Each number is 128 + 32 x the weight over its row's rms, rounded and kept within 0 to 255. Layers, rows and columns count from 0. The size above them is the row's rms in percent of the matrix's.

# layer 2 MLP down (transposed), 1536x384, rms 0.0174, rows 667-719, columns 64-127
size [ 77 105  80 122 107  97 110  89  81 107  73  80  85 101 123 142  84 104 116  83 120  90  88 140  79 114 106 121  48 129  96  80  87 115  85 104 132  98  93 133  93  94 100  94 111  92  68 120  80  98 132  84  92]
[[113 173 106 180 172  99 171 172 126  80 189 185 173 121 147  89 132  93 179 150 139 144  73  72  95 139 122 180 103  80 114  96 116 137 123  78 131  86 168 133 161  72 159 142 147 126 108 106 163 208 112 108 132 148 117 143 144 128  95 101 153 151  64 126]
 [ 92 153 173 114 190 138  86 136  97  85  99 134 150 110 140 131 131 112 105 130 169 100 124 102 123 153 184 146 104 101 104 160 117 146 147 109 124 118 138  95 145 115 126 134 124 148 121 106 134 168 122 152 109  81 103 156 158  95 102  99 147  55 108  81]
 [137 190 136 174 190 119 163 132 115  83 177 178 177 127 142  92 165 109 154 134 139 164  86  78  99 143 131 163 110  81 124 114 112 126 127  73 121 101 148 120 156  81 134 140 160 112  93 108 176 215 127 122 139 154  93 131 145 127 103 113 155 161  72 139]
 [113 154 111 157 128 120 145 141  81 135  70 125 136 111  83  99 103 124 120 159 132 181  98 120 150 131 142 100 187 141 147  82 128  92 136 143  76 108  99 120 139 116 131 215 111 182 138 114 109  99 135 138 127 137 124 155 113 133 114 178 110 121 120 130]
 [197 128 134 196 113 132 115  62 121 172 130 136 117 145 114 135 181 196 155 127 104 117 164  79  83 125 142  94  86 178 154 104  97 143  96 111 126 142 111  43 149 126 138 153 134 135 154 116 119 128  55 166 110 103 131 143 203 166 140 106  70 109 157 183]
 [128 137 103 142  91 108  64 110  89 157  97 133  94 128 114 110 115  68 115 116 111 181  87  68 119 198 177 131 118 101 138 131 151  68 143  95 145 145 159 147 125 131 131 101 126  69 143 179 145 161 192 139 164  81  88  76  95 120 149 151 103  88 141 115]
 [170 124 120 105 132 124 135 128 106  99 102 131 125 155 101 104 105 102 131 144 104 100 113 122 126 148 155  53 133 113 178 156 152  90 104 115 160 161  88 126 107 102 108 124 112 177 107 119 111  76 173  75 140 139 173 118 171 117 169 148 136  96 174  71]
 [117 140 135 220 195 172 123 160 147  93 164 156 152 142 128  65  97  84 189 125 150 172 101  82  93 112 107 188 140  91 139  95 158 102 103 136 160  44 188  96 192 118 123 122 122  92 111 103 185 173 147 141 119 153 155 129 212 114 143 146 103 171 120  70]
 [127 202 140 184 187 132 160 155 115  85 176 180 174 134 143  97 148 108 179 145 142 171  63  94  94 128 133 173  99  91  94 103 110 132 124  82 107  79 125 123 166 108 108 132 135 121  96 111 145 199 135 117 131 161 114 153 167 124 112  87 140 155  51 111]
 [143 189 107 181 168 123 174 112 171  95 126 166 124 113 172 127 124 101 147 145 138 129  99  88 149 135  77 126 140  82 143 137 156 111 130 106 148 132 114 108 113 107  94  89 116  93 162 106 137 156  72  96 145 123 139 149 154 110  53 126 121 138  57 138]
 [ 84 181  77 144 182  85 108 173 132  96 212 158 170 138  87 126 114 189 154 109 126 152 152  95 181 169 134 193 138  95  79 134  75 133 138  61  82 100 124 150 138 138  96 119 142  40  98 148 178 159 172  83 153 183 136 105  99 203  98 103 161  85  71 103]
 [134 171 136 183 190 130 164 147  96  93 170 184 152 134 131 114 145 102 162 146 139 171  98  91  78 142 138 173 114  73 128  94 145 127 108  95 104 109 166 105 163 106 125 139 152  97  84  95 150 196 135 152 134 169 105 119 181 112 122 104 158 178  79 121]
 [108 181 124 156 162 127 129 158 109  74 184 214 127 119 148 103 151 128 209 134 152 162  94  47  91 136 132 150 143 107 117  67 156 129 127  70 126  88 133 119 167 117  96 125 151  99  92 113 122 207 145 130 118 145 117 117 169 133 112  78 124 146  67 125]
 [ 78 179 128 111 162 133 107 163 134 117 152 129 117 106 134 147 129 102 128 125 111 100 157 105 118 141 193 142 140 134  63  89  91  83 160  82 198 172  55 146 124 137 131 177 159 189 138 123 100  75 162 140 140 109  77 146 118 157 119  90  66  82 121  78]
 [127 121 133 152 138 139  91 114 121 109 188 116 142  98  57 131  98 142 146  97 155  94  68 146 126 125 115 130 177 116 152 149 145 173  79 183 174  88 157 101 136 131 140 146 135 144 164  95 123 126 151 100  98 111 106 179 132 175 111  76 141  79 150 128]
 [ 69 119 106  98 142  79 138 148 133 126 191 158 166 100 144 153 209 171 128 129 187 163 105  78 139 119  76 154 130  89 135  76 158  91 136 117 123 118 124 140 119 136 106 137 124 144  65  91 128 173 178  96 187  89 116  74  83  63 112 157  94 111 132 195]
 [157 145 124 110 109 140 105 174 113 143 125 132 118 135 103  71  91 122  91 181 104 130 151  99  98 173 133 121 100 139 113 146 158 131 151 122 128 107 172 112 102 132 117 100 144 168 120 114 101 161  95 134 116 101  55 139  98 143 101 147 184 148 100 131]
 [101 153 214 123 142 155  96 135  98 124 145 110 144 143 149 106 135 138  98 147 141 114  35 101 116 119 126 135 162 124 111 100 150 155 187  49 126 157 147 142 141 125 150 111 100  64  77  63 157 204 126 156 123 142  24 108 129 125 108 162 142 130 129  79]
 [153 105  89 154 148 149 112 154 119 132 153 124 127 140  80 123 187  98 127 114 151 102 139 101 169 140 139 102 150  70  90 117 149 137 164 120 103  84  78 157 128 144 127 165 141  59 110 137 111 150 149  71 108 109 136 127  99 152 115 123  71 123 165 145]
 [127 204 144 187 188 123 170 162 117 105 177 163 176 111 139  89 159 107 162 126 150 173  67  68 115 142 131 166 104  99 126 109 116 137 124  79  91  85 140 124 151 129 111 145 138 124  83 106 156 208 119 122 114 145  99 140 164 133 107  99 147 159  60 139]
 [157 135 151 192 152 113 128  73 135 155  93 126 129  82 166 153 151 176 151  79 127 110  67 149  71  65 120  59 131 120  72 113 185 153 159  66 170  86 139  96  98 141 129 129 119 149 162 165  95 157 121 137 132 130  98 161 136 109 149 118  95 134 122 115]
 [132 188 142 156 180 132 139 106 138  76 171 175 123  72 147 119 146 101 173 144 132 168  84 104  99 143 143 119 129 114 112  95 118 167 137 100 119 131 140 120 134 133  93 141 137 102 128 144 116 193 114 171 132 141  97 129 131 116  95 103 135 129 108 172]
 [103 213 134 211 211 152 164 168 126 131 183 173 156 133 143 124 130 128 193 141 160 154  66  95  75 134 152 167 115  90  77  97 122 131 124  70 122  79 140 113 182 133 112 111 118 146  99 117 123 208 129 113 120 138 111 137 165 133 112  90 132 165  57 151]
 [ 95 116  65 169 105 129 154 158  88 206 163 106 147 142 131 129 137 132 116 132 144 134  52 105 122 171 171 107 122 140 102 115 152 123 112 186 132 159 144 186 124 133 127 153 145 133 104 106  95 153  84 140 129 130  56 177 155 130 160 145 145 140 123  98]
 [138 197 144 175 188 130 165 136 122  78 170 189 138 140 153  99 141 110 171 145 153 171  87  68 109 137 122 164 101 105 135  99  99 133 132  70 114  83 130 100 157 110 129 149 171 131 117 106 144 209 143 114 103 164 107 102 163 131 129 104 137 153  50 141]
 [143 189  96 163 118 119  84 148  63 137 118 130 121 132  82 102  69  93 101 112 108 132  57 112 114 100 145  74 122 106 163 111 158 126 152 149 109 190  89 134  66 134 133 134 103 178 204  96  66 124 135 154 142 153 102 119 135 138 164 144 180 122 152 111]
 [110 174  98 174 174 142  88 160 104  75 135 205 122 177 136 121 123 112 150 110 161 151  58  89 115 103 113 173 121  81  98 106  53 169 155  79 133 103 128 148 113 110 107 152 126 162  98 108 132 161 122 147 158 151 122 117 157 136 135 105 131 132  92 105]
 [ 94 209  90 119 146  97 116 132 146  67 189 125 112 119 136 144 108 100 136 115 107 151 115  78  82 102 131 112 135 149 133 118 123 128 124 107 116 116  95 161 142 123 140 102 158 149 157 123 140 162  58  90 144 129 149 114 192 102 109 109 148 226  82 161]
 [129 166 169 181 181 107 141 160 128 149 139  98 194 118 138 107 127 145 100 111 143  71 154  77 130 202 142 184 131  86 156 104 177  96  89  97 182 138 112 137 157  94 153 165 137 119 132 124 140 141 134 107 167 163 145 134 171 141 102 120 133 137 145 129]
 [167  83 172 160 117 121  88 123 133 127 164 131 131 145 151 122 148  70 101 125 123 132 217  86 121 132  55 115  97 106 132 132 149 117 142 153 103 176 180 120 135 143 106 133 132 156  88  68 126 142 132 192 163  91 124 174 131 102  63 107 168  66 126 153]
 [149 205 137 145 184 136 136 108 128  68 160 170 142 108 124 127 136 143 196 161 118 145  63  80  82 132 123 154 116  85 109 116 160 124 104 109 100 116 117 115 136 117 118 137 130 100  80 128 110 173 140 136 153 131  92 119 167 133  99  84 121 146  73 146]
 [114 184 125 187 153 112 165 162 116  95 167 141 135 143 161 100 149 106 183 164 135 192  95  96  81 144 144 176 117  74 109 108 125 141 138 110 114  89 165 120 166 122 128 156 147  79  71 117 122 184 139 124 153 157 136 142 142 143  99  89 117 161  68 124]
 [134 215 132 147 184 138 157 154 109  72 170 166 148 128 155 107 164 115 169 150 185 152  89  87  73 146 124 174 103  79 114  90 117 117 140  94  96  75 161 118 174 110 109 134 138 115 100 134 157 194 130 113 120 149 132 119 147 116 106  73 154 140  71 111]
 [129 123 121 182 195 129  97  77  94 150 111 134 148 139 128 106 114 136 178 162 141 163  92 110 121 103 110 128 114 180  78 162 143 191 163 111 110  62  83  77  64 131 123 131 107 115 159  95 108 202 175 137 166 122 123 126 122 132 113 111  84  99  61 130]
 [134 161  88 107 145 170 130 145 163 158 110 120 127 149 144 148 116  97 153 113 102  80 160  97 139  99 113 136  42 115 138 105 182 121  96 157  59 108 137 119 143 105 147 124 153 173  86 159 156 147 144 120 120 196 127 112 146 154 152 175 120 152 135 137]
 [ 76 163 150 120 175 180 165 153 164 105 135 200 116  87 108  69 125 155 126 137 144 137  58 141 102 110 131 176 194  96 112  32 149 150 136 130 150  95 144 104 136 117  95 100 137  92  89 181 107 206 137  70 128 162 125 152 137 180  84  74 154 149 122 130]
 [119 173  45 193 130 115 134 154 123 159 178 124 132 156 178  68 184 153 211  83 156 116 120  77 123  59 119 109 171 156  97 139  52 140 159 137 141 134 111 128  92 165 119 132 119 122  92 148 133 142 135 140 137  90  97 123  93 157 123 156 101 111 176 158]
 [153 114 146 183 136 115 136 137 114 139 145 138 115  76  72 137 160 124 150 112 148 171 195  21  70 181 131  95 155 149 113 184  62 125 141 113 150 160  89 162 118 116 129  72 132 161 142  90 143  96 117 106 124 168 166 127 133 134 159 155  81 216 132 124]
 [121 102 159 126 189 139 129 124 160 131 152 181  88  97 133 140 114 131 135 131 159 118 126  89 107 130 148 148 113  54  70 123 139  85 136  70 131 152  82 110  73 186  13 128 115  90 158 135 153 141 127  74 120  92 119 143 108 188 101  85 133  98 140 137]
 [ 99  81 133 112 125 128 127 135  91  90 109 117 139 163 156 105 145 204 123 143 131 145 174 194 166 118 115  65 185 151 148 125  83 134  98 176 141 121 157  86 140 107 113 107 128 196 157 168 103  71 140 194 132 137 130 106  89 195  97 114 162 128 121  78]
 [ 88 165 162  93 164 146 146  96  97 111 138 189 147 128 104  93 178 116 156 152 163 146  78 162  57  99 151 173 114  62 148  70 202 111 122 169 103  91 141 138 151  80 130 142 101 127 106 110 107 158  72 145 111 112 134 153 105  87 102 126  91 147  55 148]
 [116 180 149 116 142 104 171 150 136  71 178 198 144 129 146 138 101 159 164 108 146 151 121  78  82 110 112 144 155 112 114 151 143 109 153  97 126 121 107 139 166  84 117  95 154 126 111  97 166 216 130 110 168 121  94 115 140 155 135  97 201 122 114 135]
 [124 203 168 118  85 172 136 162 173 122 126 128 217 112 121 181 128 115 126 113  66 110 156 126 194  73 169 110  60 119 162 126 104 125 113 155 124 106 130 112 109  49 169 131  70 148 110 155 204 133 158 182 174 117 136 118 148 145 156 163 117 129 118 172]
 [124 181 162 156 151 134  62 180 113 125  88 169 128 107 167 173  89 138 149  85 167 137 106  86 154  98 124 153 143 116 172 104 135 119 113 133 118 112 110 223 105 107 123 123  90 111 140 144 164 206 184  77 125 151 165 140 108 152 110 141 110  96 145 120]
 [124 131 200 167 116 170 128 149 183 123 137 132 174  94 148 156 137  83 130 122  88 125 170 150 136  79 149 106 115  92 104 136  77 160  99  48  98 102  88 127 119 124 137 130 115 161  64 106 164 136 146 121 137 132 138 157 125 117 205 117 205 159 108 121]
 [ 91  84 134 135 147 113 121 163 136  90 184 163 128 152 139 158 117 129 186 104 112 103 168 100  99  76  75 155 182 154 100 140 153 138 115 121 166 129 111 106 118 156 115  83 169 148 121 127 128 141 140  88 129 175 140 130 140 192  78 145  91  87  71 189]
 [152 177  94 120 162  98 149 185 111 111 189 181 172 105 130 107  90 111 184 145 130 131 119 127 109 153 137 164 128 102  86 115 137 158 112  83 105  89 141 134 142 108 103 125 128  94  59 133 188 184 113  82 180 127 129 128 143 115 100  55 141 149  90 156]
 [152 130 120  41 117 138 107 192 133  83 141 164 156  98 114 165 150 102 179 134  68 133 142 107 132 183 119 102 244 144  90 143 100 149 108 125 121 102 130 119 123 113 106 161 138 107 139 112 180 128 148 154 137 174  97 154 129 143 114 163 132  97  95 126]
 [123 192 145 193 174 128 182 135 124  93 170 186 192 119 153 102 157 109 170 123 142 169  63  79 101 139 136 152  94  99 125 104 110 127 106  70  98  95 145 123 167  93 143 133 143 130  92 116 155 221 144 128 141 173  87 134 148 133 100  95 130 160  67 134]
 [113 153 118 137   0 142 117 167 169 143 150 147 138 160 138  81 163 114 183 103 130 153  93 118  87 101 141 162 117  99 115 123  96 123 136  79 102  80 128 146 141  40 240 165  91 117  68 131 136 159 120 153  90 154  98 146 146 145 121 135 114 136 138 157]
 [ 81 148 146 204 118 110 100  84  73  85  73 137 135 141 104 155 136 159 144 135 121 145 107 161 173 155 122 110 106  76 196  97 122 181 131 134 108 108 162 132 120 126 125 126 135 154  78 109 112 159 139  72  94 113  95 183  55 165 161 137 160 199 128 111]
 [129 179 146 150 243 132 156 119 108  75 177 160 118 135 153 127 115 132 143 151 145 151  95  92 100 135 149 177 104  75 120 115 146 120 122  73 114 126 153 109 131 160  58 147 180 128 141 100 132 167 137 127 128 142 103 141 173 144 121 100 168 139  73 130]
 [141 181 129 163 183  99 137 157 107  77 159 161 125 130 139  74 150  99 222 160 148 163  80  83  87 134 136 170 108  86 127 102  84 111 130 114 102 107 124  99 184 147 105 155 118 120 110 123 139 195 130  53 132 140 102 130 140 146  93  92 158 141  75 123]]
# layer 2 MLP up, 1536x384, rms 0.0252, rows 668-719, columns 64-127
size [105  89 112 111 101 113  95  92  91 115  87  85 112 110 115  96 104 106  89 119  86  91 111  85 101 101 106 116 123  87  85  85 116  75 101 118 104  96 126 102 109  79 107 104 107  98 118  87  79 113  78  92]
[[127 132 164 175 138  91 180 120  99 127 128 131 138 139 139 136 138  68 111 124 131 112 133  68  70 126 135 126 132  87 125 137 160  90 125 135 115 144 141 116 155 154 127 138 122  84 132  69 114  86 160 189 137 109  97 159 180 171 127 148 143 119 133 143]
 [127 181 124 167 186 143 160 170 135  84 166 139 122 164 147  96 160  77 151 149 156 167  91  94  96 141 107 154 113  81 101  76 139 128 107 109  89 108 133 101 149 136 112 170 121 144 111 119 127 186 180 110 119 157 100 111 158 106 104 107 156 166  83 123]
 [115 152  71 143 120 100 164 165 101 143 105 135 121  92 177 106  94 111  87 104 112 133 155 128 126  95 149 124 154  58  87 139 143 145 159 147 130  74 159 126 157 157 125 170 104  75 131 102 141 103  95 134 136 108 138 121 145 130  49 114 169 145 134 129]
 [122 115  89  64 139 103 146 211 104 120 161 115 147 119 151 125 113 167 123 137 173 171  94 114 139 165 118 180 101 108 100 127 169 100  81  80  34 123 108  78  92 151 101 129 127 172 141 128 121 119 135 120 104 138 168 105 140 125 106 169  77 176 139 102]
 [ 89 150 125 147 118 174 202 110 208  80 118 125 146 132 142 143 151 106 164 118 188  85 168 148 119 131 140 109 113 145 122 130 138 110 129 112 102 103 154 149 127 130 136 172 123 128  77 109  71 120 115 103 114 189 107 177 132 126  76  48 108 150 134 187]
 [ 93 168 126 184 122 132 149  98  95  56 183 108 149  95 145 102 170 139 168 137 167 167 138  53 111 162 148 168  93 134 149 100 105 145  79  74 145  78 168 124 134 122 151 188 180 177 131 106 142 170 176  58  81 111 143 104  84 131 140  36 111 188  91 144]
 [ 82 173 117 162 182 113 127 191 125  57 140 104 150 160 136 110 116 111 159 143 147 168  85 130  95 151 107 160 105  99 103  87 114 140 137  99  54 119 128  74 153 137  98 125 142 152  73 113 136 183 135 116 125 177 117  94 160 124 135 107 165 154  90  94]
 [108 168 141 149 163 126 157 163 134 112 171 117 138 143 151  82 142 107 163 144 154 163  93 112 105 129 109 157 105  87  91  84 136 159 122  99  77  93 133 113 168 137 130 165 129 111  95  99 116 171 147 119 108 163 104 120 136 117 102 101 144 159  83 148]
 [115 177 121 122 143 131 208 102 131 115 157 112 135 150 219  94 155  96 134 143 172 153  99  77 101  87  83 146 151 120 107 124 137  63 127 144 102 121 134  44 179 147 121 168 152 130 119  88 142 184 159  91 108 132  95 118 132  92  21  85 176 191 110 111]
 [116 169 116 196 181 141 145 163  92  99 160 133 141 136 157 104 152 116 182 141 120 134 105  59  89 159 116 134  98  88 141  83 124 136 135 102  96  93 137 107 156 140 136 143 126 119 131  85 106 167 128 103  84 172  96  97 144 113 132  95 157 165  99 104]
 [126 177 114 183 186 138 160 158 135  75 166 116 129 179 154  96 146  87 152 153 150 150  84  90  95 147 117 150 106  80  78  86 146 137 102 113  94  90 145  99 153 134 136 160 134 149 119 115 118 171 192 121 119 154 101 104 162 101 106 131 140 177  60 112]
 [142 184 134 154 181 150 161 160 115 117 185 124 122 155 147  72 147  93 156 173 136 158  86  74  83 154 100 145 107  92 101  73 134 142 123 113  94  94 116 136 163 125 125 150 128 141 116 118  99 166 166 111  99 146 116  93 138 109  96 105 137 167  94  92]
 [ 60 159 133 182 123 134 178 104 144 149 139 113 136 148 132 103 115 141 121 130 175 147 142 120  83  53  84 140 112 177  82  91  90 181 120 152 121  73 230 141 187 126 139 153 156 134  94 135 151 123 129 114 168 147  89 161 118  77  70 123 143 148 105 180]
 [145 121 167 123 138 100 185 118 134 135  85 138 134 144 177 130 170 101 112 162 114  95  89  92 132 110  97 123  66  95 103 143 162 177 129 141 125  97 159 150 157 143 115 119 141 122  92 122  97 150  82 138 135 126  91 127  86  87 150 141 177 166  48 173]
 [108 165 116 117 156 124 105 144  85 152 124 123  90 101 137 165  88  59 148 182 156 188  74  91  77 137 149 125  93 119 150 116 127 130 118 124 151 128 146 177 164 134 104 198 125  98 115 131 122 141 155  91 121 103 107 104 128 172 136 141 136 162  53 108]
 [ 96 201 140 129 114 204 121 137 201  99 231 123 137  72 173 145 163 187 132  83 128 159 161 159  82 136 141 123 150 145 123 141  70 135 123 126 109 102 134 133 117 124 133 132 135 161  68 169 126 126 111  95 144 146 140 124 120 126 106  69 230 162 141 142]
 [ 79 143  90 161 133 161  51 187  74  86 130 121  90 144 128  77  77  84 139 121 152 151 143 150  63  75  43 153 107 118 149 131 138 131  98 151 142 126 145 147 144 163  92 144 104 170  83 100 107 120 125 114 135 111  86 169 162 152 114  81 211 120 129  93]
 [138 168 190 126 180 148 138 141 101 139 133 123 126 121 135 151 127 104 121 114 123 150 121 103 130  90 102 188  87  69 126 160 150 119 127  70 146 134 154 128 122 149 129 200 124 155 151 132 139 127 186  99 148  99 102 160 214 131 144 127  68 126  74 150]
 [115 163 117 168 175 143 145 164 145 104 153 115 144 143 143  79 155  96 156 124 152 173 100  98 107 147 109 160 115  93 102  86 151 126 101 114  88  95 141 114 157 144 128 158 125 143 107 109 111 185 166 110 111 159 101 116 155 117  98 109 159 168  68 136]
 [142 126 113  75 123 168 133 207 131  96 209 134 135 108 152  93 136 128 142 167 111 132  98 120 168  97  75 129  75 132 113 128 169  64 137 139  95 163 135 159 105 145 141 134 126 148 118 122  99 135 103  71  88 137 147 105 180 204 143 159 143 116 156 143]
 [136 167 102 171 168 159 162 146 144  73 169 126 141 158 114 102 176 114 150 151 152 190 101  94 104 140 110 148 139 105 118  84 128 120 106  64  66  88 120  62 157 130 135 170 120 159  96 111  94 184 197 124 111 149 115 108 137  88 107 105 146 171  85 145]
 [ 68 177 125 156 178 137 152 183 135 119 169 116 153 128 183  82 148  91 181 134 128 167  83 109  88 167 129 161  94 112  88 111 107 150 119 109  84  90 122 115 158 142 106 165 128 154  87  83 117 159 124 120 117 161 115 125 176 101 114 136 142 156  83 124]
 [144 130 142 149 164 153 157 142 105 107 100 145 138  98 110  88 181  81 132 125 102 112  81  91 112  98 177 148 100  71 117  78 109 171  81 147  84 118 154 123 111 131 143 115 112 153  54 177 109 173 128 118  75 115 146  86 106  82 171 164 121 146  93 149]
 [116 181 124 173 199 138 144 147 118 101 155 129 143 146 154  87 158  76 155 152 141 187  97  94  90 138 106 171  91  61  93  77 138 143 122 102 113  97 147 106 158 133 128 169 102 152 131 112 127 182 161 112 129 160 126 109 162 111  95 115 133 160  71 117]
 [153 161 122 108 136 170 148 118 147 171 132 114 167 140 187  96 127 124 115 143 152 155 162  38 126  74  97 179  87 114  53 141 100 104 133 115 139  65 145 100 163 133 116 206 129 126 168 133 108 153 171 121 148 132  98  96 109  77 182 154 113 137 185 146]
 [ 71 148 103 137 159  93 152 144 134 139 152 114  98 108 147 109 127 122 158 136 139 141  94 116 110 168  93 169  90  59 111  85 183 198 116 117  73  71 155 137 200 149 110 129 139 121 115 132 101 132 149 106 120 158 134 133 126 121  75  54 124 128  84  79]
 [104 188  97 112 179 109 172 121 126  91 126 133 161 148 191 112 141  93 161 135 169 152  90  33  91 149  71 135  74  80 121 125 135 103 142  87 103 106 118 115 116 131 133 150 140 183 110  33 147 164 121  92 113 151 130 122 159  89 110 110 143 188 125 131]
 [145 196 105 160 190 131 169 173 126 106 143 130 131 138 156 108 120  57 172 153 108 158  93  80  95 171 117 144 107  68  91  81 113 128 105 108  94 122 125 107 152 145 124 176 122 151 102  95 100 145 157 133  94 122 124 109 139  96 117 106 136 189  92 114]
 [129 128 150 194 160 155 159 130 153 160 184 142 112 165  97 109 102  50  64 193 138 121  72  87 140  84  98 168  96  88  54  54 103 131 154 147 132 112 142  86 155 121 154  96 145 127  91  81 130 160 121 101  94 108 152 132  99  43 104 139 155 149 131 118]
 [145 173 139 163 168 164 175 132 140  66 169 138 148 151 123  77 141  76 139 163 135 174  94 107 120 122 106 157 111 101 111  89 136 153  51 129  98  81 137  94 180 123 136 149 127 167  84 100  97 180 191  94 100 149  89 113 133 100 108 128 163 170  76 118]
 [103 183 131 159 179 134 163 168 138 104 166 117 131 146 157  86 148  89 179 146 148 157  99 111 107 131 122 141  99  69 111  93 149 135 132 106  95 107 145 105 158 140 117 155 124 137 101 112 111 170 149 111 124 173  97  89 159 112  94 110 155 189  84 111]
 [ 94 189 129 155 180 122 130 177 157 109 153  91 149 141 161 106 149  89 165 145 150 161  90  84  92 130 100 138  90  73 100  79 150 135 125 104  76 108 143 128 150 134 122 173 102 140 126 123 116 176 166 110 109 152 107  92 161 121  97 102 127 165  97 112]
 [127 138 120 163 159 113 115 138 136 106 174 118  95 165 192 109 123  82 199 175  43 162 115  94  46 101 139 172 109  92  25  70 131 153  97  89  37 151 142 122 136 134 145 162 121 155 111 125  82 118 153 121  64 158 211 113 154 100  90  68 157 140 134 108]
 [166 149 104 124 156 112 142 131 114 131 155 128  64 131 131 118 127 151 135 155 188 138 128 124  77 123 108 156 149 126 159 101 177 111 107 107 141 159 156 139 162  86 148 146 149 140 166 147 107 163 135  52  20 116 145 148 134 130 118 141 154 152 142  94]
 [110 143 113 123 156 134 128 134 121 135 176 121 119 131 204  89 161  92 201 148 123 170  66 126  80 132 141 176 120 129 115  99 141 144 100 107 134  97 152 106 201 119 127 148 155 148 101  95 117 198 127 100 105 144 107 141 137 140  83  88 234 173 108 118]
 [156 125 144 158 141  76 142 200 117 124 188 116 109 114 186  87 130 124 125 187 109 175  45 131  89 128 131 171  81 136 129  95 112  97 105  46 123 137 170 155 189 127 141  94 146 161 148 117  93 119 110  87  60 128 169 150 111 123 116 115 168 120 139  78]
 [159 163 160 100 183  76 164 127 153 139  97 135 106 148 177 124  94 114 226 149 133 171 144 136 106 148 172 159 124 102 129 105 152 103 100  96 111 110 104 155 127 129 119 196 121 141 162 108  92 161 138 127 146 122 112 116 198  74  52  80  94 209  81 110]
 [180 154 124 128 212 122 134 144 147 120 144 107  99 155 152 117 165  95 171 172 128 168 107 105 103 156 151 136  90 109  73  88 155 135 121  60 111 123 104 101 150 139 136 175 144 137 105  79  59 155 191 132  84 116 130 132 114  76  74 100 135 172 128 112]
 [159 161 145 125 192 149 107 165 107 128 156 140 109 137 118 161 110  93 150 128  96  98  96  61  88 100 152 164 137  90 118 146 164  93 172  81 118 126 115  92 135 130 135 100 133 122 109 162  63 109 191 151  75 118 104  51 141 175 169 119 110  99 124  52]
 [102 135 132 139 158 129 173 125 144 114 153 135  91 157 134 108 124 129 147 126 125 167 128 117 112 114 113 188  97  90  81  95 144 151 131 104 119 125 148 110 192 120 118 142 133  83 177 158  88 171 128  44  73 154 162 123 101 162  99 111 155 188 129  97]
 [140 180 140 153 209 110 175 128 155 116 153 137 127 141 196  95 114 109 171 153 136 135  80  76  78 132 106 162 116  97 116  83 127 115 138  73 101 132 119  87 123 143 131 184 134 119 107 102  78 170 110  89 104 151 115 141 147 133 109 120 160 146 111  98]
 [142  87 107 184 164 101 131 127  74 114 121 101   0 148 141 132 126 131 153 136 159 130 101 145  89 124 108 145 158 124 110 125 180 125 102  97 130 144 168 160 164 126 133 115 149 109 130 121  42 140 149  68  29 134 132 123 131 122 105 123 159 120 157  90]
 [116 153 145  73 198 111  88 146  90 113 175 163 131 151 152 125 154 163 169  92 114 154 122 115 126 119 107 255 101  98 103 168 156  87  64  63 116  67 102 141 145 132 125 131 114  99  71 140 114 139 144 168 136 176  97  99 106 126  95 109  67 116 125  90]
 [ 90 151 114 113 168 110 140 207 143  84 138 160 141 149 148 118 149  92 134 131 118 195  51 118  91 114 132 133  92  97 177 119 176 127  88 104  89 133 152 113 122 173  73 137 136 110  97  76 108 124 119 154 122 121  99 106 180  94 145 151 122 113 109 165]
 [167 134 109  79 185 148  67 135  90 141 114 128 111  92 172 125 139  99 163 155 145 174  71 126  84 184 123 172 143  95 154 135 147  85 108 118 100 134 155 152 143 127 157 157 155 128 108 117  77 149 107 114  75 123 142  50  94 150 116 107 123 156 122 149]
 [147 188 123 172 178 124 166 139 132  93 142 148 151 172 167  78 121  80 159 147 140 138  92  77  94 124 105 150  80  68  96 110 129 118 134  93 103 152 149  93 139 165 143 187 154 134 123  79 111 156 136 103  98 150 126 106 143 119  88  95 164 168 106 112]
 [129 176 115  90 159 106 172 127 151 106 138  93 112 144 182 148 125  86 213 192 156 154 112  86 108 107 112 165 106 144 136 127 157 101 137  77 103 124 149 111 186  99 136 170 138  61 104 132  86 181 103 156  66 170  45  79 109 139 117 118 120 125  92 101]
 [121 173 133 165 168 149 155 161 135  99 171 114 147 155 150  93 160  94 155 154 134 155 100  96  96 143 101 153 105  78 106  71 131 138 109 109  87  95 139 114 155 147 121 167 120 136 103 103 117 192 169 109 121 160  97 111 147  97  91 106 162 170  70 129]
 [134 123  98 158 117 136 127 153 120 164 173 113 104 122 156  47 131 133 152 106 150 156 129  52  91  94 102 192 147  64 143  89 102 109  19 120 107 125 190 162 147 134 125 142 134 114  81 140  99  97 181  95 109 179 121  94 166 167 114 126 151 132 125 123]
 [ 92 123 139  86 151 110  85 163 106 146 155 120 120 114 115 132  79 154 163 114 121 149 133  94 135 161 147 167 148  84  93  92 120  90 124 185 141 135 126 162 138 128  93 116  94 123 115 151 117 164 106  56  87 129 110  69 112 143 156 130 114 136 162 119]
 [121 170 132 171 205 143 175 136 152  85 156 137 136 113 135 117 162  89 152 147 146 173  83  81  95 119 113 173 109  84 104  86 146 139 100 126 120  84 165 106 142 138 126 164 125 182 120  90 105 180 155 103 117 157 130 118 159  98  92 127 148 171  74 105]
 [133 175 131 175 187 123 170 152 132 119 156  92 152 142 150  81 127  98 168 151 139 136  87 105  84 167 111 130  99  72  97  78 134 104 123 120 100 102 130  90 136 137 115 140 120 145 142  95  97 155 153  88 125 144 108 109 175 105  93 124 144 183 111 111]]